Part of a small language model's weights.
Size: 13 layers, 3 heads of 32 (1 for keys and values), MLP 256 SwiGLU, vocabulary 4096, 1.67M parameters.
Training: a variant of Muon for these matrices, 116M tokens, 7068 steps.
Each number is 128 + 32 x the weight over its row's rms, rounded and kept within 0 to 255. Layers, rows and columns count from 0. Numbers have three digits each. The size before them is the row's rms in percent of the matrix's.

# layer 5 MLP down (transposed), 256x96, rms 0.0927, rows 193-215, columns 0-95
102:162177120073126146125134141075094178183142138130148112172064131164102130153136088121124157142150119138128133222169110172133141118153134110071212146126101144152126134125112128182145134113124136170183084088149169120103114106074064156101160083160143128097108151132158193152099165160119129182
099:058086101183136182158106111105194092119135066094095106124164152053210139122140097151141159155122088107148102164100151141123093127113159080159136136141156146130142172159111132089094171164094154084100134101132125116084148164089136171114156147114159076109161158087155086091158146150128174104
109:193133118104099145164139151151126168123066168095113155104183109172108129190070133060118135194153112113103095133144132186069113114061120147151123098171069110122052117155143098149119124103135135202129110115063116138131146100098084088075088124120123130110111113115100138141157151099087112130
095:190112159060128131165111124128159074138159093148147090097117096114090090127151107118126085144129146093116159083179109080105079085071109072089150131122130107229163159122145154098162132106167186157137087117094072143114084129111172145177147128179129162115149094161137091155104154151122127140
097:114128078159116092177105183172139105183136172166175136175117157140097126142147106121123129154143146137126174205144196128110111181118124100131119122117135140107140145133118150167080139116205157093211069120099133093099157109086186124146140114086155122101092194103182123112115168102158102156
093:135080121120073084112120115135155122211151062146147160158163137138153085090128121151105181108076113153062187144092116170128188198127099084167130171108143090141140177076088171100155118149133081134090167165150115098123131112150131095122167151122127116191122138152084128138109143117148095169
096:129106137097063167163133112172135111135063109096155146139109173135120139145144132093128140114139108160129071096118078104098097099148110123068119169173052130144170153113141142188106162153053145126141137130104171075088024130143105106120056072159125160122160150152135098114093109127147130143
113:120101153093090087090126131134149147140093191153075180135127137160128138140104107160085163156158131149150079123051129094136151085184089113129083153136095101150128136114097125169169118152087062189112164154159105166134119115163106194043163151141110156154126178078102102117136094153113145093
108:141104075115177127086179093118195107171101106104143107097074182110113088111130136185124143089146112179105091150197125074070119136134145117106102107093102156154094125142166153163111094098084133116100144069151150143124088132162149163153046089115127134141151106056094124101158135177113105119
106:154123115161128108166111158056137122100133122128091039091175140127143117069114145093081184107135128185145117121172167134173131042117138161173123076178174114141143132114121115105125092071181156095172139151159110137154135079100125116145128156149146082099087061134168139135152075137108134119
090:125076092088114187071118124166146111193100111118166122106121175169100108078141106135167097088171157106121157088125150117119084133159120178145136165110115110158131105178116126131132077120128142107200081088153117137113098127195156072171168112121154123189127116117101183179193127096135177136
094:160122123110049116090140113143184106166184118182136193138098116103151078156093109154192119105112135112115106091112146156079096140157146159132221150094167124116110185153126153167114144116136155116161104107134153171188108098184046133123163116112123128117109125065128131162107118149180152135
100:115197133169152110150120118164117109194111119124114086179070126148130046151137117116123127121167116119163123157155113073121106135154100164162156145073103223102108112140123133142124100135146141172088139213139180141093144115151076178140045147103093092136103123098140097156131151137091110105
112:141200127134127135119122149164180109075117208140105138100119103125177188169121195102169114177095087116137190095088113102088078096098174166173169154096086132129110043167145116129121103107120109189132140135110112140181143116150100144139165182106124116117084116149115112119173128162126111133
097:108122105130123078115123115133134190141109138168130129156118033089089140172123106113119111139090174106107127166190103098073111106100172155107180092171058105194080144108133156142105116108184133147136168135119110109138172114136213100097156128197140090099089144110153173129101148139135158140
107:099088135184119127098152175137168118141161063152101192147134111123089145129126218128121145068112138147159070113133158120155167158101104172065124108151182103102080118102105075150117112091166124052140104177095146089140102133074097061120109136156151109172147117138124131154161160123113098133
102:154172125113080140072121091093135081123174145081089068178148144133105148066100117173140132148105057154108095142131139123108087124074150122137126216105089092119150101103085152138162108134196140101178129158087115064131173104113127123098159142138110168145099156093158135167121132129118188169
103:087068137145096104158147129122074102123183106122151106096097148116148145120179126100187122145122097118174151127127104125074121111000141104081132091115105120130102092169110125081136120144117122136167086123101062095133121108138079127128146121096171072076171132119151100120175145120116063140
090:103153152119113179142132094101154172095145100103136120197149174134081171160112124089176113098113126124134200118071065099110144124209118141121153184136083103120081166199088124133103123088091145135112115143128161102103135125098080179189166134105120124174119198116101149125120120085121110098
113:075149146161179149147151172117140093095103087156213143132101136134120116126143094101127136148128104139149138155097122069086142138188083133087115117183140165165115168132033083137156157110202150092126143100082141088125122157148170190147112125112148120103117085165048122139143102129083138115
095:105152182149134149105124110174106108094103172105062123129186066165093177157098137067067140179109145069165107144131152143128102165108106116112138097096139116152141160133105156212110108108126141101167143163071101129159139161167131155107144158176153140079186171067145108149117098107102115158
104:172143141066105174096139090099132143095150126096097128121115115124114131189129112153155151114103140187111132132147099134172123111124153142139088135157154203153118080096112146155131123092127110120051123209061167072106163107156067160139064111119202157145159122133135134161132077094106087176
096:157167078104158108094170171097102104120115145102054123127137151154096121101107118091107067065104063130118133064082108152115127196159167167090100138181164125115070139133187111145159184161123126128115124130135093111153110090179132097177174170139137137089136098080171105144106130116165150145
# layer 5 MLP gate, 256x96, rms 0.17, rows 194-216, columns 0-95
097:145079099094064095147140081112068162126132119124104098133127138087118121169159100166141181152144146171132092132160147185177135139116067112119161110143187110175120134102176102150134107120061172148187102150101119125131138136121032134091115102165147080105119097091163064165151114168108147151
118:135169142148119160062165162203171158114073080113176167116141162172191083099138153064110133134119123130101136156088116158115091140137112122133146142121112104174131140099140097139101102122111171149125115123186168142097137119077100073120098131107122188093074102115132193075193088085110149139
095:093088174179110159172133114125152072194118177074152116128109127119194142154089122113179138092144053158139129141089138164126130112185115084119065111131142096135150080087167082124125089146173092164118099146138078158118102132097103174111167094132102156147069152141120099101173131142185104132
102:142114122117105182057118134091106147073157070165169167146155121138082203159125115173133130148109095076141073152129175121144103123127138110151118083113106088109151123123152169039167091130130077151115124129139112129094081081130130171140165146107077111179101186137077090153096127087144122093
110:135159145141095128147136127161124156139155120118131163119144187102119093150106136232083151152153146162074182121159099134110137158064086134177094177093173073121119146091142073109160116117155153084104150111151098125058120110110101178131201094121184113132100135111102168150082169125137171130
095:072026144124096121150135109180135125163126112065147171125106163147085097196164143133141156157157096188154101152135147127135115080118057113155079147089106125144084139134151147121119181159181144135133145108073116138046101154123142140095156089179140110068152125118125114127183129143106117119
106:119144170107159170136148158110140080199105112140115138118145116050082137078059130122120122108181078183138157099154162089149152107087173186125096082121120119087087104111194093137109122138118163148124111100071084115138080112197121146141096060156166141108096105125127132099120135127118077156
105:139140094151086118147126078101122125197135142092113133135162123113109204119178140072192075107114112133119146115110145104127065061104099122187069116125126100168098110144124119092104094196151112110093119160162159141086129154101078118100107089119116149090071148162137100141140144059127180179
087:077153153128107179136141117117126162201120066097120110064127135084143120132143178076088199146182144170187141148083142133125167060145121103101130132109096099127109096099122092106137132111181110057119059092155105127116133108141155163146095095118140163094130123164147107153166165126185172147
094:057120129138141170093133194131135069191114097170136131091118125135091199146103160158163093129073079088112157126096121137077130138140130112103110099119133114129156138159195135102087104142077152117177108091153081155109077115152099127102132100153076061145099098094084164139164124101128125061
108:100107142134187181195143139143093091098131144090174111143154107117102173124159137137067117063112115158186171158103147101125114097116162132088202126179163125125123095079121192123129191112125098122147168165145106137164132121085125108096101113138131115103113180142117116098107221109071162139
098:104122097127085117181135156176080111152112119098138113112079125141091125170190111111109165127122131082160073166100143139123185105133074140174159084091098133138052122138124089137138141093099120136117164080142167176130146141145143063028114129118151176089055135146175143125121108138123175110
104:158144160098088100183159108149122162119144076159171158097092133164106147100157107152091103148150159142163104119162085136142157172077088168154122184145132122104219125115109085138113100131165222132087139113164128141172098151129198118138137143178182103129187141107105109093109145090122099093
090:156101154047161151065133132102166128111158102112113092095147161126214171121129128141148112136081122111076083125102123190104128151070095128127173118080087181128112112147175067150128090079076110163113120135168160085114133085144113144185107140085087157133116130082153134160149105091158137109
100:157107109158188123127102164099176119099099163154186073088191153125144099130140099117094070133112104134107142122130178089196086046099089160090164159108092137128126162123172122104131063082141165178123085111134125128158111144148122163162133141104134079099126148183129076107156160179118102117
098:129114133100099131101132144133139132159160180181137131110105119109122127160138070184170125094123095098082156132100134195065142128105156102125102089118130142136159056166136113158127083179156044126136137085120083147111203142171136122178135098115122157146043170152147131118103116105133162206
101:132164090091091116209132149159171063159128093127117117126180095146034154128172086119142139104093123107146178132115144086072119116058114107164086111121128104137178137171060152111141117105163099079138046132154137133076136089148101105114142164103155146104147170151135110104149107116103123111
095:130102141116109147129140151134131123202153133138128109089090126089171116069121133174149110113114101159079130158156078126147072078117112115156119153108153142128165105141174112165125149186038135153177151120065181167139100190154146139043153137120158102113130079134167197088129096124169134123
098:116151111144120095099092113163137115095156168149086101124069123141165167156128145118141075087220140113111122117089170168106091126148169156159170093141120112108120051106104115103135121114097144101201109106073116111120159146110166168167164061089144119171138095200125121093138109125158165187
093:147122103186139145114136142150152096132125185106145110082136126172149087113157135150144115152136093132188128124153140077091168110146152140184185100127080131108215091044118093089081139107182067141162096119143166118134152157144119123156116134147129073061195128130157126090121164150153076117
102:145140117171116160162167144119156114102114119188156128189170144081110109159149133118130055159099181124078112108135152134118138149137118116079118084140103186091132136145173181108123047192104149139094176146182109107089120121137152139091150113098092109111101168104026153146164116142151148168
107:151156136096102159133110070127058093168118143127167102161173140145091159089131104103154137189147075133074131119154120120148109106105162171105128137190127090123163143109141136122196131081102130134046155124127139162128177081105129059146123108156135092089184111147121197092133110103173095181
094:115109147130157153122165128159123141118148137120188078176166143144159179123112090128123078156155126157147124219142086140143133158098085169141134112157157148127116158144212139078188178103112102150118196153145057136136148193170121124103160154120124130184093125103111147176141146059164141127
# layer 5 MLP up, 256x96, rms 0.168, rows 194-215, columns 0-95
098:096142055130155168145149157105116139103123186131116131135153103083134105116113198131146116171088148134140126216103161108111122096127136171115141176105071183129166108163125072140145108104087087086120010104129124152130171112142162124159079115145110128146114134123159100151098173160182158106
111:141092189117110078123109125085148200136141142142152088121083119113161159089168141162082195179082100103099159127121118091166126125079061092212147104118159110148090119126144099090177131126111165120150090074138136102078131134108068098128104127124117113103147095187123142143107113129053148121
093:087081062091130087114129128138140169124162143136138103115133136075181180158139148155129116152166160175082129092110148174098097150111115111056117148095108186132101164166168125144108125133163177161136125148065138112150098139091185137080118112121077097105120087121102153150027139176174125132
105:085145140144092084137156112133118086161094176053138136116168117111189132085147180118192086119174158101094153129047093140124131149139086135136105129188102152158119129144118115143080159113170174128088134142158158114128148114169080194133102114142156180092081091065145162100156131163130162116
113:157195136119115119161140089206097136115117130108140125068134167195145071128106110159100141124110097128082169121166115150115118150073081126170033156115107053131154141114114096113130107111128134120115112092144114127065120049114093140116159084135187153112065106153158150108115114140178130114
100:064091149132115134138113126191118137144098160085102102093175164103132136136142159126123111124194123125136150193078129145118119096143115118146096085137073169092138134098179064164084148147150088105153079074093148114116125190068152112150104140098095170088184144179163146109117145094171075163
112:161150146129106127159126130159095116093093112107133144151112121120131116149149073137137128083168093180122133138062152138119072084140071070122116136116104127179120125125152136143101199118100144101182099071155039169109113183127113130179144164107090140103127115094128131062121161102047200119
106:100170139118135125074092157096094118093125101099122154110154137124151132157126122123118086144172070171144151117133152141073164160184181151127158144111141141192114091114157145162064208052117168127054076108159116125159081134105169092184094099153129125118188149100160107148100095136109118142
100:208080116119122091129126157108158124118126105180122110104106166176094105132105142122132140118121127132066105119163142130121106141082137210154114121165203100090157134158155142148084063105134172166174191143129167158133167101137064076159191161132181100127132067160119105126119098130103099119
099:101145150132176132112158093172151157113103125139117084089114072134115093140132101096161185150139126170053085191106177133165098122159156116147118160169164130122090112120126133157135171143130159175067122131114131126078146114117175129065150155099148147126135139159169129112074225174197097146
091:137118120103143168162122124078095124123123113130155091112195076088141117191099124134145159105099128095064147176105127095134132147166135154088121117148057107125176158108095111111097141064116231098122132123152133104102091152148105125092106112149150124047141107152099054152154183092081129130
096:091155136111128197084145101131135148148128144152178073174105087177137085109158105127120117116147096121126088164194114071095128131152153136103139117109114145065162151089069141126135153078127165134169138186187161112072098156213165137138122081120091130135126135147141120170117107146090140048
112:188165120095165126119114117098184123148171150115094111129073073145141183100159180147133081124195126088104094105118091131125107117136095135140160071163126143080081103116136096095126115142118154055125075165137101089143096140130125117145145134110131154123153200082224066136094119163137136145
088:099103133095145171112129152110153107057114104103138097106197235196152144128082151133142173147131130119118133170104162147136124196139117134146090124070108123127208140125117112102133083168076133073111092132118073150105100137134110142094135121126093118194161141136105066128097121124122067125
100:115127128144137107090124147109129181145135036189120137107156126129088106119125133139132109071143145171119194164119133110069153131136111186191079171077132162093161144166132090108133091142046102166199115087180074121145126148151131145131126148111106141105117102106119122108149147049092097153
105:163157083080081102170134152109159141131176145168086092161130094191171159093148166131136044152146104109107185108106052176149087091059132131149097114109108107127122103158110092123121122152135131098129135175119108086103119080157182116149165128088116092189091137113144114143121166120170143080
095:127089084183142103097145107140149120104125167164135151060152156194159158115165196127182147173112104093189050154095131145102156056168129155088181087103110150125111117159128157112157094174078100107120111134116150119106144136118111094120151107142120110130136156137171072086171070133083136144
087:114123083100121036162127127173132070139124118103124110155135122140101112107157066187146132130165094111087093167109114106149177141119141115117145132099147132084153088238084156130107127139140072203177121105120128125113141191108153163112128142116126074067122136100157128091102137183170149135
114:131166135225140205148158083144143138106124156042174139130148111156159112100159119078064117146104108143120174103127077093134170100149094114137130117142155098123121141067109154133104160109156147158135149077123166107125155130099067122128144106204164099086185133148101158108171147165144146098
088:152128172070189099131136078130141120129147173113112066144111122138110119156152128117091133138114208082095112193119116110138135177156075124132170094087124128126079102124163165154106155113156079163145168085154110111158146133181114192105095124172142143054167102194111091071138132152126100151
103:144088166137200143101136151103159077183189167111154069135091138108133141143124146130119094105081151128134119078133105090115140163156144126121115062135193173165180105161106156134095137114162118172097219095112089094121101137107139148111118064111131143147100160073115172120197143141141148161
084:135158077176100162175131145152164075174166105102119141093170206116068089118132128169114157140119095113092112117101147137127174114153090128125145102133103114131111116117149141142145175168140139100077185188118159118105113082130129093110080151214162120055093124132054169101128128112078145126